Weights of a small GPT-style language model, trained from scratch on English Wikipedia.
Size: 8 layers, width 256, 8 heads of 32, MLP 1024 tanh GELU, vocabulary 16384, 10.6M parameters.
Each number is 500 + 25 x the weight over its row's rms, rounded and kept within 0 to 999. Layers, rows and columns count from 0. Numbers have three digits each. The size before them is the row's rms in percent of the matrix's.

# q: layer 3 attention query, 256x256, rms 0.0763, rows 27-47, columns 128-255
# k: layer 3 attention key, 256x256, rms 0.0775, rows 27-46, columns 128-255
# v: layer 3 attention value, 256x256, rms 0.073, rows 0-31, columns 128-255
# o: layer 3 attention output (transposed), 256x256, rms 0.0696, rows 0-31, columns 128-255
q27 085:499518546516522496472523484480462486512514482530468468532456491487531517485459505541524490507488568514506511507501485473516451507506462490480484521511472491500516460490513452492488541514516497476495501518494546470475461512500496500523475502501520510504497479558492488503498512531505531471510526504521474491453504535494499497495467549468504495463491497538498453503478515467508456518488
k27 089:480521520459541474520486529539526515489503543509484537483479467479495517510466483503500527537474479498506518499502477531494511543545515486531541504520521521496494486521544470516454493475467520507475435522545542513478480498498512527506520488486527523483527502488454507527533457521526522502487508490540513497516469478501513533506497485529446484571464514489525500518468464533504512493529
q28 091:481476537512508525484523473490481470520480445490539493495523499512496517510448491493518512542511523476510491500534497467523531485502501504518508496507456500571445532496481490496488475509490486477506491452532490478538534488497469456507464551484546474511508529504537520491472503527485499513494521499490482445505500495522519516515484506500509507465499481496449532513480517473528542540518
k28 099:502478509494503517458507539512490501479487483481532483476512477459526505512475562492489468506484489474554510512472509528522484501486486533475493540539467466473509488510484467502474488466517498458465513532452510516515456468506489491494476521518475470520496529477481500498509515494500517497503521496480508484503560462461517525488552513466482483503502480487536491515485466485506537502502
q29 094:466518527509511480502518471514520466519467495524461498425508494462519508509458503487459508458518488513488498448487553517512515501502488484482458510512501496504505548521477507483455562504539478542497523486456507490498509490522494510493466494482499440475487503502509538548485522488513513490492471473499480560526519523523481511485503512473515485473520478459531483508512496489449526521468
k29 099:527481489547542516498511505520501505491494481488497507524455508512507495487501495563496502499514495462551515505550505512509497500467525512488480506519539472511529510495519499494501463466437467468473462477496496487445484497463532497453520508472526555513478489504488479516472468534524501499526494508447508461503518467495501457550524544488428521504481466527498468528496521505521476465471
q30 090:493533516495534535519473488466517527545520511502492488471521479479496512504538481510518489474504466497489510492545531540504510545516519486534517517488483566483524444502485478490513508518531489514534495505478517547528517507529466504504516445516517454457541454494505546480489485491531502462514498496535519517499496551487514511487472509538498488479515504477486533464473474450507485487519
k30 097:552471460544505517496497539530493544492536517507532472540502554539453519510485516502534515506483483517513505529495508506488470515498500529503513530555515460518499546517522519530509561511519495538516514499481449519523506514477474497489542475524444530501482501481504467461487507492465498504484487479493458469531480484493493523474517487511515511499528545516489508488570557501484485500491
q31 101:516553508519529513468525494518449462511488528479536501500532508471479500469504495518486496489502536449486472530468471532468505442490473572523481503521519501524520497462529525480484498464505525532493523488487495511480517507481523489525551531484508476507475512495482494509489538501530498505511514472512507494545500506519512544489503537484501539524474530466488508521561506490513521499478
k31 097:496568475494531511471492491487548501505469555496535486510524535492517464482483514489491497524514529525533491512499512499514530505567516478486527521487497555532540502503433504545510509496517475521502505509501502505474512496449511562514510480529502511505497528473487464525485514510478532475487470515497503489446460526509439483516468528542480521489478499516503518521473473491514491524475
v0 089:547502563519481529496511481492496497488489457507539490485507512525454477498516508502526516490466542480484484494486462536490506522544468457507465498497502454536520515461493550562505481528522503464485504532507489501528534477441477454498523535520504556502486497485478464503514481533515504500506499488486514523500537526522514484515480501481527505510503477511497532485542524499476536529478
o0 098:491473466503491517546520467491517485548503513474426479504469488492528505510516501511486501505507506525447527475507515514521490466505491523502525498433500511519500483514530492470523519486503519525546516468504521505550455484508514532498505498524530468514523526525516521474493508516504475484505539482541489497500510526487477492501505514568510473497480503507519508522465524483488503492547
v1 090:487482504517452512529543513516532496513495469473487533530488496487483508497550491504532501489499508502486529480475482495515533475535507473523529448491464487493512512516508522500505456516537506499505488521544524530498499505499521486430506495499517534523465527478504480494477494538530515491516475503470493506501502472510471497512429534479487521487461560512434510481492539449509508455503
o1 100:489505506526513524497478493527507475477507510487527467527467518439473472509516472510478477471484514486520510469478490505519536520465461472520462538471499533526506502520481494482503521465493484486451474501550549463493486466531511523542531476522518475523497472473542474505499540544539521483473491513532503503448480508435488468529509455497528482494470508534543510521519484513520523523479
v2 087:510523498517493519527511496546513496509540506495440486470498511521485488498500507498465499532541517500511529490492515470493467537498513481494457513537523525483505545495468508523520479493479524491504514526457473455506517537491562492424481544485492507511515498505502476492529500526492529495495503522460500514494516475488506473537505514496488451474498455485485494514494517540491477470496
o2 099:532523510506479492459498476473485490474465491513559492509446542479517499509521520480556525473455489456528446507504511511521506461499452516518486496468509499489529493468515484533514483445554469516470470495523561526467491498509513499507516487531548512521488519489521506477486455498459453508508472483491524504488473518494514513462497476530491503499496486509560502471498476495496533504469
v3 084:525480494506529536469480508454479532512528517537510461474507493484480519526492491463508514467515503493510474485503485503463515513490512500519493502461530507541542482508538463503568483457490527509563485512471508452509491527498506555485514492507502513480473474524485500498520473533433505514478481496510500510503469498495492496518511500478453487449462529496520478470482524498488531519468
o3 094:499479515510512538561511512469560525463472472464482490468488494531519511503520487472498500482490416505512525492535500496468505526548526506493474492565511496461511497517512429495487516476498502498498461481521505537494512491514501506489518513554494536493521472502522475514466461477538476498523551488478516562501465472478472527500447463480476551493512496531521536455474466565474480483515
v4 087:467501525489504497542492498542527503510484487519459518502497498521504485526483434550448480517546482500463468502483505481483556477509537497491494526518501498473507476552466475485513494515519508527555515492514514459454496481502528497472526497520512524509493530499519550524469473509510503507474482505532515526508473523510495450524492480488504525455484485548497493536502461503515490478478
o4 093:501515488483472508464493469423534491518496525445524497471480469475503497490559526469568503484475512501535489473492482542493518519482485506503497515464514477474521510487460540511468526475495492514457491487478492516507518504520478455487527468514509490517500490443484480482499483521468497534499552496537498524505489477499509518484497535512496489562510492483482524516511522469507519496511
v5 080:548508498491514531510501502510510460482494478515555472481517513524503510510512500490479516544497490487494467539543522511504508497490484501459497496481490541516532480488513525526529505434546551496523493476488500532456503509465456529496545478501466533529504545470500457475493501529476481512536472501551478500477524553466464467478502494543457493494473456471514510498503526470473503481529
o5 091:488520512523495462496510461518534532529504475476447472544453493546479506485520518481520507485481550520510504495486504495487516475518488470492480521490528493466500529552473501513523517529493460455491482536497530491512454541548509456510485509502555496433502513519505494484460513492548564481519545509492505478524485492470524495487476526487493519505521539479488511520476475520482540481511
v6 086:519509474508509508562480505503571540513514557485524477499485545495532528505506495533476498497550531496527501518523531451491486529525547482534528462486498535491503456516513479461495477529510504537480475499492509514479478545513534520470515459516505514510503516484472552461483505496512448533444489533486489516497493489443463503495504470516507526482504550548477507502499486501515502471471
o6 091:503523522460510525445507514465511499466493502499519490518481458498534483464540509461495535505506479509530475486457475481518521465496485555513511552543481501534512497507463559499503513516486503527504507475502484507481501513490479487488504494541472536512486509501460498510485497488515520468522520473510496468514443519511479488524511517456480486535509507486490477455550554485507545512527
v7 086:504446535500482508526525538528546494512561518488491526519469517537485508503473550494494543539515484527484461479492504531550488551511476494488451492518450506481539489503553535481490513479553514485507484509496506519482471539498525513480484501517443523499529519469524501519533503546507498487463493511501523520503474496550525485474496475498501507515514482514495468518485532555479469479503
o7 101:453517568521509476496505481500475505494511509525478523500492478457447535492511493491480504469514511511530480512536457521488512507525481550493489486469508534491475463462484514492509494490459496475496540527476491489489485466523524522483489491471535490515532502471488495503524440509494521504483407511468450526487490538485503518535514507493504491509491465519535512483498497470510459508536
v8 084:482517500503512491481487543491513511472517524512492535506505497508537525501540488492481467489511533472465505488530509503501527524522500484507479500498517526505467490505493546510489477535522521527490473459524513507490515498516511491454540521493464463481513505461536520484454460472544459460476482502518506531472500436507558526474503505457493452506528501508503464488484480531465480472497
o8 090:519503501495527491524491518502477527514484499503486529525480484523482504538500485492513502508478519487515435532464512550514511480502539530504477509514480490505547514543497471515483452486482464493525522487477487497518536507499486528497511545505445496509512462490512466499559484532444509502530512540512522492503450506495510523514544502515482546508507503507487485533477529495472514521515
v9 084:514487439529502530486447483512429478476510498487488470484486495488472479470498511531533519488516512500531503527486466503455528487507522513474524561554495420501517490508523546491503506471503536502492512496488481448484522516510451480511447520515510480481526477504476469519515488477500492519502534501482508484448525533512502495452545517491536543539516483515461493512535559503465483509483
o9 097:534513493513485485512507526519512477504498490528531531510465499472461496522524473444465500492522493518515522534485544478524444535490490493484540446465499470477525493501538527481491524505510516487503470498509502502520460482483516526494503476528492543502491494506508565518468458470503474495497460502466507486526474499494468494510478514529489450483522502475487512511506491491496501500518
v10 092:493520524446482471503491444485494488522479491489476506509489525498551494504527500492490485538546516524504484450499482529461487490470468497504483476466463519491522462466512523502507499544488496494482517521519495521492546510518498504531450534560491491478446551520496483473499491506475515462471460525481466513519470481501514454545464511479526491467482476498443480504483497490529509486500
o10 103:520526484530486539468478504479519513488501509435532562505488490511513477470499440504557512491485475513481511458496498503505514482526488457475497457456505486508481528502484512493521488537487498469523492496472504503502491443482479483484521480498487522505534500455471484515447482480445484533497506483522528536452514537509501498518486498501486488531506488502506500497524488510503474480487
v11 099:493498538497555482531483517503486490511451509482497500478491478479512502473493509495511515506512496483516475505460477472550439514471530503528470459531519488481441498547463527482478489431497484493498503508431509493519500501462511472467491506547504492478499524553480484521501505471493479478507539497508490444458498535474512476524484473503523531464503498522467520503552551495518509498488
o11 096:497506422496493465478503480511506512485525471490535526540460516510472479527510523527527524529494516533487507467481494490534507500518475490469477536447486551529511509465485501528520511533509502506493506485484446484513518485459473451489482502480478561489469486523516533481515503507501499533484463500497500510526476484508483482522519540533482495556494490486498504496466488491474494493497
v12 084:485545502480505514466446467505471495475521532522473520482467486475530493517500514506507489476472563519470517538547505512508460514462506492503488491518492495528498470500514554516523480514465473538541510467496522484475479502509468498553474499473499485513514478483490519498504495493498561476506462503501471502478530541529501501476522498520489501527545540513507499487481504487455510482498
o12 091:488486503515522481526529492533474482508504443504467518496541478501477487519527506538505496524497484473492515513552538547501542506514478461519506495526519472447490490525519488475510477498486524464477490501501445478523498488484510469501532491475490515484542504493510509506506460467496477514501535534508491505486512451508471522499572502489507532493429464509515529519521501495550516489468
v13 087:530551532501458494476505502496532516498462486541516479479526501503491538480475512510496505499509491526505468510472472488533510538526516521534454539514478464503484501543461509554506487511482495502509528543519440507525488512512478503474519513505553504483517497498522503447497484463503441499505518485486526546505539477543479523506467532451505502513523485496502506532490532510544524509453
o13 096:475486472515480528502550497485524529494483496469509503557466515512525459528478520480499480512513473474532521438500473472495516468483545495510521463487522475515485478488530518467506496466509519534498492469487499481511528482500462506490548504510496487529505562512486501484514546515508516520527498472497520440524509508460519466459518482559539451505492494488520494502530528517448460471494
v14 081:517497479448504538490494479517456535513488513490504478492505517494466487478542474510499520504531531498553528496505539518511488485526499460521482482466501469527476512502530506478543517520520453542499477478564474506532470497499470501548453525519479524523440486510498541461501495450475550497482536516513534534512498539462456486521496487515462481531505509496471521508514477535498492515533
o14 092:482505535518487505518470503522524485481459458520488466480537457491571468520504462511483500484503475493475481515481483477487500545497514515479543504541469538440522517517463478521538500479519550509523546502477520511495504461513521496512456487500513478473495510531522463514454515494535462494524496479508499491487532481533468480493503498499537507496510513444479491459512560483476503493462
v15 088:486520490514481519495505464564500447513494477480511507514479506482525493534495491486489479509489493509495502483481510491499507525533510534462501495490494459486518539487491537542513461486486502544505446507506502463466469490519512507515478472475498469540499460499490524499475469514525512495466474487516515534507471475503534468469529508523472492509489503508490510546496444499474442532503
o15 099:447528491507480479530493486488509480514526523497486493465514487465482504446523525529459527514516520534509477490505527543476526518487510477532507506470519496493515474501535486513490476541503557506540550512510505483549517524454509490494507524516526469485483473497476499502528521509480515487555540442506471485477547511498448510453472541510561489502502514482498508499529536506511500509487
v16 089:490496512507528455513502503483485511506472523510508531526444471513492491507558483474489480513523533541525466521488513509485489536514498495491509539463517485525558506453442537541511497460536506484530497521483513490531476489523511511498457484531529487457480486523491463531481513467512510504514475496527545491464452517487485529495545485514506508480495517516515497521455447540509544511550
o16 094:529474484504508547528485508512502500494536426461488504507501495467524465504494494497486507502491521523471569539508539484510487549504492522488554479526497521501481501458547464526519478522535510538524502499510505494466530529516509527505509458484445486518478475478525489483505460510427522512472521482515460574456533537475477495510481560488546532509468500502508475506532543461474476513487
v17 096:513496541511476524530524569545483503519512491460507531515523523529510520499545480523484473477505481530471476507465508473511526545506503532525509483463472527457508440518488521529476510521500509533525480528478486512468515512492516473437517475507451499464527504465516547500512492537459497544489494469510505483516474471518520525524510500504492453483499496498499488468500507500468468480504
o17 099:492522483471443533526493491485509513492521499514543476511484498488529464466470558481542503493456506483559485437507450518513486504486539538512467506494513471519472540480502455497550509494508539475513489482512487494537512502517560482525460555521467538521488507488529466491501501499498521504487486534486473498469483527507496475476499490487476486539500506478533502531482502511493520525504
v18 090:538539495547560468471484499488521519478493536512497561492502532498510494520537532480476550540520527500519469495512480482517466487457548461518508479537536514462475512532507520505503449502530507518502468511451489522489446534472483480509471498520535504526485498507485523476514465540522484499487490487533504523537476526501466479501524536511490484519450476513494556534491524528514486514534
o18 095:438473518439456518514525495524521443533504506501495437530462478518559505509485490526513541508518469479498542509483499519492524505518484493471500504498506522517519505494454507525474507517464505511504496496491496488506497486510543454507489492474489543507494480512501484518509538477503479470555517448505527468486493488517529507488477520496511479522486483444483490539481495489454541503484
v19 079:495488484530515492542516504517536508478491472490479513459478517468532505531467531508494508544539504495515506494502493452548461487501460462482500483469523552492510533552493516495445485466506505497487488543474470459538502496534506519472486492528492502500521536500498467543525468458520485463506533534482538513524510467507498449505518494527508459510481456519453562504486456504503533502502
o19 088:471523547519484487462473458502537488473530526484520504556481485517495526488516549501512531553518496487475463516491544542484510473459553491515515484487497490497507533488468526524504484488487469504575527485499508511465517513492476487546464485509451528487474514482485485494497453538486482487516494470517469524475526486455540525496523506508468461501492482533526462487489491529515503496481
v20 087:449467527500497518536504513492523494495487532465461552480507497499495477489509504490472481476497484490494484495529532450507484456483472536509490522505532472472493495538532452465505515510550534497540450456495494511468496548536519500505509490495480508498489513474506543453522512510521516485468545520514516565509466439498499498509503470539490467508473516508476498517535527516514498491511
o20 102:466527518459497538455497522520477507480560512490522468527485472482517480539502491473495488513502468467513509505523436515510498547545514528551517468518456493491526515519487554533467494469437443519510525520542479497481520480506486499501524531488453494494516508484483443524519467498480513550489474535502467475517487543491504485527533509471463515500519490497499508469485495530503489494510
v21 087:484538513466480513510488497477496554475470504502516558489534531515515485509539459497499497469473482538491478518454489487498537500572514521510494520566480528495469495500476510487541472518501514539528499494487511517464524504523514541475508464530518475482524516438511480490503477527485448497492503485500486517482458500476475539469491495527459512485528486541481499509497509491500524522532
o21 096:493503474437542493513493490497533537486510503495475510499450491515476496508456504514482517505527482470516473501524484490501474538492493492529501509485493471543536496532510494500476497496498489496469453524490512528484492538469469534510536555515471485466528504490505520546555471501506531529501511522507489488476531549530517484490552525491539461522497529463487493542508518552506470492477
v22 080:457524529473486510531490483452491430526523497485512547482487503515506460493482514482480441502512449470462510480547470504450524465503457474549508501506510480523528516474512515493478526519554502459527507472479515446487474502507483507518485515513522479493540489488444487473520508516513494483480481505492488519509496495499508502470502453533497473513501470491472499535481477539495492466531
o22 092:540454488523513511502469469482505534494518474466474495509541466491553491534475501468487518467507475497432512555506523504483504497507515498484505461490513511495451514493535465514502492537473451513518497507487475524475542516522509545476537486490484466508458507472505468498468450472517470521491499529440533446499501477508496519464517519536497516467563495507515492484557526498511473502459
v23 086:485426477517491521476516496459512483505505470550532455501515507457469501461467485477478535504433510456526513553490542508480526457514479502497516486516504485487548521467537539497507476505508493479516486516513517532536497508514469498549508454493522470458444458521460528511508505510533503503543488464520488515491498479462483504513481505499447513480507484519499496521512482456466447476522
o23 095:506544510491554490527508540506464494511497493478477536507518485527512536494531508524479503535563506507480526484482518484494466536542516489504486474469486475536475475560484477523478509493486507498519499488487497492455502459521503510517469470497531481501533488454530488474503484483535541501518497562483528451505484503518487493507488485514506525475577506506493517555503448501520491528493
v24 090:564570538507468505524496520519525525516493503466486515462504508527497509527476488490539517513538533525465533464488512502504502497476477514474496488473471513448465530496505538499480494516524541507492525491499447536497566506456504486495462511511487484513541476513513537504529508524473491455536482512468499486522516527535544493457451484507530451492475514521517522510510540492452545483513
o24 101:498480501481485475507491472479498517521522502520516519541488513494533500481473503526525466511511509477503501489533486499539518440552540515497504478512511504558495522476499429495478544515485478500501470520480530530487468455507507512500489516452519510493491528514524497473478489499511492498506509506487523527473484484508511517554533542486529561482513494484475478520488487491530484475489
v25 089:483494523514516508504529523552478535506484479437477514531493497464478506523452483471535515487513499475545477492475522486516496549481520533448487477481465516505538465509449471515489479499484557489499509497444519494483527490481540503485493504529504507489492494505540528473476508522468494483463509451489441517501506510490481509480490565488531519483483503516453457515517491514484498494485
o25 090:513515476507508506536513480497504507505495490499554509492477530549512499442508528511500502493511464533474457481502500507538539493518533506518499507459528519525440485479463485503485488503508501520504491486503501472554484525513528488515535534489512505493490496492485511521502488530509520493515491561550486486488467496457506477494498449511499528466513475498490520492445520487483514496508
v26 084:534476519482481537503559532535537506456479476548468503523533489491512518479483513487477451490516475535495517500459502489515546493484469473497512465491508498507491473497491494486486484488502545457531499522477509478509548442521516509487463520507463511479520483532478460495501549530516524515536515452460487457529502485506524480461473480475482526502498491497532457482501517482529474530502
o26 091:488485487507491473503451501500495486500526482493519484539492503528443439503482544526492504482456545508541480487524499480480485526540461535503452477486497508536477492502511512460488476472483452501486492544494472511520512515452519510511538514518597466514455501491526491483534488488518493485498475491509500509505502476504494502534492529522488519509503481540508499505483503483506505508505
v27 085:539493507480461485532480528481485572513475494476465554537470503528471497524513461529501478474525493525490506476477476501454522560438522500503498475491468536483500499459526503511517504467517492537501524496500487513504486499490570445503532543501505498485480515516506534491532498486474485505499479502519473510525518503519509484506511509468496488485502541517505474474490530507493504506511
o27 097:507459488480516540517482504531496518481503534507485484526491484470537519474535538497499507471451485444511503525528484500528500528518482511512505533512520496477544476450470476518498511462503515502526484479500524571469548479543501518493509533573461549533512535490527505497505471507497524533472500512521495524446488543500510533559530491532471516508473508479510520476503478495464485483507
v28 080:498520547474462477556509514572531493471523549538489477449517444518520530520522491516505513497501491520511504467501503488512531520536489496484568536491492496530499560506521465491493493541487502473461500479486472481467510516478464468446487482482524515546518471481479511500484509542477514492533515525493515495525506476496498516502537463490543533489495528485504473511491514551493508521475
o28 089:520493537477507529500454493468492498572495495516519515500507505446531494505514498488541483450539513499502526517492484506491530479511510480520473483540514475495482469514553532454492513475484502548486499516551508494508542512488474547531556479483526503522520548497503465531528485494488493440519516526528542496543449511505526480514495560500492487505510518484500530514510480466443498472526
v29 081:492507529535457515505510524509517544479428506520449479524558552477499527484472487501478502511492431468548493505490497483492543550494486523529495541517495480502500470497503486495496464515507492511496509462481468503511523542518490477447491539525497502478540522499516523501516474499520481470526479477491472483499493463499559489539531540488484464472494477530511503505485513471484502528497
o29 088:513517477485500509508499502509486513485508491521563515489509501508486455480529476495573477507476503490518471503484488517463498468505471495490487441525522518484553492486515496485477474480509486492537473499466511541509532476510531504506536459473481485471503479490481478484495458501485484507502471482507493518516499491498491512498463447515514532521548534491502500483517527466500461464467
v30 079:530497516497489529499541482516526509487507500511474522505483497550498511490489481501500469516503536459501492487510499495460547543537513523485514451512532513456480476480460489459512452474529531525507484482518522546487520538533490509462515476505470520520457499490460476524499491536462521492468508534479508504488538488469530522548487501460459523526485500507510521477474505503479476479518
o30 091:484491491504434499503467506461504480472539504500512484529487516495471510510512498520495513443482528503510497494500531528478482500467473515523483538506462471521555497506517485537519519447491471484491522523489514475480508510515532520519526517528507465487514487455483550444479521503483464505496463512550484521524453526488499528416526522549469462521501519509485519478485510462481522478492
v31 077:521506499501541497493485518464471477501494474485517450514501452444490496491498452482554497493484495521486500451496477522475487504519488500555479474517539540565496503497497561508523448475472498505491543437512487561527477532485465523487519452498508486493518443501476497488473555500498512462543501521508533541529509462491509474518505508521458496519456477495518510490494527490473449492523
o31 089:481520509462513541520496499507501534481485488547512459516435441504462531516539502509471487510505474474511487525533547496467506499500492486486494504500504514489528489508523458507487510502518506468529473525477535466492508482473492496496509531487535538492511471547515480482501465488540524505492489471485490494502482496507505545522499463489514492495535539514545466513488510475501488497482
q32 092:524516513539464460491482512538534541539522509499471509505533483482483492455493488454510523499469502493511512546496517483516523531536504492506480489488465495470500501523523538456525512531490525461538499491494462505504530492501481506495511419523479508465544508479462497547459526549526497503518494502492535494477497509528474479462541487532470476504495490477529497527527507536466486514538
k32 102:486459491500492485535498527463513501494544486467489495478534542504479474481529461498551492479514409511498505483449491508482477511495534475512496449550515507513469483505463529486486521511523502486518512480528480503528496480523489544468532525493470488467499509490463507536481520539482481519482508506491502462509522482482503493517503476489546503456509505498481519474479475504483476503436
q33 103:480506545473470506547491492504489532516525472532508496551523501499525478486470482472468505504506488540496516490508503494515496490539478517502468506492491503505503492487493528466495510519506533515530551544508472499489503541544489510460546505439504500467489529486540489535511471498500501501477465519518485476501506545509484527551496447501536575484543494507484518543484515426491497454478
k33 103:504508525508516523517508522553439486462498503482513498495503524507498493511537510487496488529531498471539510536537449511511472585503493533492498477504502501516487499488459476511500482487519482543492471501491503507495530446495466506518549545478492479524481490511460525503489464500485490484455442466500517453481520524498495464512472472531487464503512474512502484491506486484493487462482
q34 100:503497480474526486513511486506484531511536508502528552527489505509495465512521473481527494538480493517486519497529516510513470567449486496530532486465509517502491474495488482484513560510543499486525473513494532537542486467487530472537527503514466476516474487503515508514511473497478512514544488491553495494493452528540498534495495476498462474504488533458523511489486526477550519454481
k34 104:496494468454498516488487482465474516520523515496535478532456515479492447507528489501525482477511459515530474510526491490508506516508473504490513485496483516535499555531523513523525513483516518528514520492552487495523505527508540518472552516534509505519495504491472502477531437489496483474504454490511470503523548541544475511509546492505491473499526521534524470495522523499530505499504
q35 090:487502493498491486479484517512466485510498490475478491556452540479496498470512534507492510504537519547467492493548545489544480508541466509547526475459490472498474472493529509490534495486477489496488519530520503508496445499482520465546502464485546484543434513489516497501529503530545449488490476467504493499502490530503502511464477508481456489545486527514471513523497527483507499486474
k35 099:523506491479456556503520502501527535521493513476490467494467483520531486522560488525534514518506454539462537526519499545495460470462511524528468483512500511541440507518505494502509508434465509490485514507545501494479506479481495454506511538546555485479488482499503499486532483504521467529518521483512470500508480500509495480508478524523484484516498492505499514485510509531523480484513
q36 096:485473480539468472532535516492519498519477487531540502495508522473532514491511508494492450486511466482492516474489537508443520454455524491441474471523528512527434491519553505489507525516492455488490512538497551474464535487514498492472500490497515499515519544488495510513474441497528528491493491524519488525500489497502530534496516496503532488472519488502496506473501540553477499472541
k36 096:464482507519480515505505502496513482492489473522535494476515503490501507447487466544471500493498504494488488518524511496517556526508497478436495481473497533482497487513516478482502488455461496526483514500492517542516498503500492552529501475469493474509539512494501522544463531545484477467494470455484502498493525491520514509516480497549523553445501483538478492484540503510467485510532
q37 099:500475476496518484510514501503465509452529472470456501525537508511525502470486535521539466509523466432480525477500547487508491515546471520500439480540508527555469499521500480492461467530474481498504510481524426501547481510517466505513498494511506482534494508456469444552497544480530474482466547510523468480510548493480522508504493500534524531475493480552505505521517505516508488470479
k37 104:548489480450491491501521504497477499493500529489472527471498524492525487526507515545501501495529484512510473501484490494518482466532472483521518500479504524487487434486517497497463487506477533495515481499492479531477435477496478466505517507480541501530523519470466479501529486477472478499520512488452495496495535546525531507529483511518476503485454467516496491550503477499496523496530
q38 102:538489499491528493497479470506500490521499485518526514498507486461528504517460486521530483491487500509507459495507538477519451489500499458490483475518515498492486562526497482525503504557484490505465455543452516507501490513461473478499503465544499545500478435471521496500536514441545521485464458532494459522524518533509461512501511524513494450504477486504485499486471512481483503444475
k38 107:529485480553484509462509510514518510524503479515510486462574511414502524535484484503509492490501488477510450498464525501526504524523487514499491510570486530514454528517512505494510541501488483506505507488464503527487523533457494516536512492503480531504516497462528480507506497501511510517443506542492511507480479529473530519465531537546477527512538483463480504542512496449494515503490
q39 102:517500468493509552482480529476459461517501501482468480508478509492512505523499467537507508528514526467493477485511518496478502533460486450514494476467482473517525521483492510519509489496531518471494497479510506434524492495515493482498525557510545542499504525544484489521502517541465540510488565515515530538523466534522490518496501485535522462468495465532482489573487508528482511445527
k39 095:457545496489512483468513473471483469466510507472508506513480481513476500530514482467523457491490522503518473516495493483502505501495505527456515515471451488530471538484467550510480518514462462488469517521534514481501470504477502483501457505489538541522541475472481538439455520525508536535494527514520489521522477487499465498512481507504492452517466518495527486492550493501480511499491
q40 103:493521453494514477519478499449513514531467495466503498464453474481509481516520499485508505492465464532500542530470505491446479475485487546504488525482536492477503502491503532480492491486526468506495483493500460518547479490448489532511536498550530522501537470463481499514517540513490528497503497522490475468493475488547492496434496491497498522461497527485512516529547464496469514496477
k40 104:488522515547516492527499455495508502532484501504501554488524563517548487492504462529544500506498487523515492474505501470501525490502475506453468494485498529484504506472500491542500502522501525477499475480506458447525489516534514501503547482451543485477497531483510476501478569490510497460515503490486481464513480472505478490470544495515532509471517513480501529532549523525479504469514
q41 106:503528464544476509528488554506522481440534490523473492456541477533495562504516483522500513430509516530511488471476535481488473487509484507533487463516515532477508488496515471484529550538492515488512459508481467514482482497472514520505507505491498510511491469505518501512525537490553506458491507506535497503501520454480500471501486502470524512503489511475515501518515492503517552494549
k41 102:528487512451501525525519531445544579486537548522478498532543484504471495542509475496527515490522519530522522507482528525477530502476529503498491490500498488512469474481510517489509465513487499503513474419498527483491512504484520489488519502488477496486454524488523489486484494468513462485519519487511520493493474448507521576498517501524494505473489498508493476495507509478441510508482
q42 098:479493492471498510511518491536493522518511482450499519519494469524468508525531486503517476480514516499508480469527453539540491503507515484521475515494524485519463485473480536524514521498481459482508506531524515471489538514515518485521533510474503527498492463492485497511510510478499507553497512483472482504419499506502475559514485548503470472510541497555516473528527504519503552517526
k42 100:491468536546490500517494493486513511491499447488516511451481472537524515501508500468507486521455507527484484505509472476523477515514483540503491457481517465530503512547535543479539504506506529460500530545498474508497476513514549473487501496468488471528481513452513513492461469503510518481491508534545508545506465465483488516516485485484489542488439550509520524495496494472468500510470
q43 088:500440494467487509469484536534478528468508488467526482550496496514510566494495520480480502550542489518516511476522461492490450518531471538506461518464452529513546493500510514480460526490528480500514511508475498523499508495502499528478514493513490527506475482517516474497477505470532516520486500538521530526481472533535513513527512500474498484526475444498555502486497451534526524517466
k43 092:524477484528508533486507489497503502468449478440511510512532495522483492504510467456472517470514527494524461500502513466492484477461493479508442488523520501496502488535485487481532561476467500476514482473506505513505475473485470451465465521518461469474513503467486513518449499510505469518495514536482521518434471462483451519505509533497478540492508498505526495503510491553545482516547
q44 097:483504486511485536463506509570503462538485519529469510470510499490537473499483550544514483497520483487496491489505487525503529444495512508465511478521468506553519477501508503459478488489514469506504520482521495496530479516494534526499516490504548487487486495528495521458533534436484472488491514462487515554500513440501537476500483476489511507545506499484452511564504559493490483513526
k44 097:493484494487516513517487440487508476529476503497489485492483484489507529516553491519467539567513490551513542475515516498445491488520548468517515495501493485490524501514490500493495448487469509543472543514542532498518492520497511467496495530493550452490501463494536499474501524509485488500540517489513504470485452520492461515513511514520489465513502515497453504481500494466470518482523
q45 100:469566490532530517545474496514487494516485482503517465584475515484490501490519484509515494555543489513514475504507514527521525489513487578494495493484503485509483510505517497462493481489526494545496508478525511503489527494487514516529496485531490478498509513517525505497492461532467495501480458519510475469487530484505470552505506461497500489492451491527514493476512469488473519455490
k45 096:532498501540477515540479512498489503505475515488517478542485547461424489515532511522441491510545483476508515467501474475448510507568494516477499520457478571497511479473540511486500490486526504533530510494511534470546502491497477475458474507508506512524519523491511503478473513468505534516453497542514523489475487477506499524537473520525564483490499506495541503531472504508502483450522
q46 103:510492539486473519496486526522544489480529505494531512564467450509519489497503503448502490488472499569471484501498492517525485482464528476483506469494515517473534493519468537493527487489475513498553499494505503501502509524496556531478520544499509474516488494500509534508515495495526498523409465490526548508488518536528445530503532501502499478476509497516527520493497513470495477533512
k46 099:531488519521490492543448476517527500494499507504493466519513489508543493535495460520510545543491508508470510500492480495467525516469530509540532472472520505544474457494481454484534479517496495463558485530503488515498498498508551557495526510503425491506473523466470498518493493471493513497457503459525527456487444550492514532478490500512499492496524549503526490465521530497472454481510
q47 101:498495494455500494491490463490505502513439472482500546509520505476485522510509481449501508515535484484513496498513439488526514491496490495495477510508560489506498479508505536544506524433504498493485535492497503512522494484500459488497467477542508505486548521530547477525508490476512509533526487507504512495529465520539492538515505494488467448510520473502506540496479523525516508510516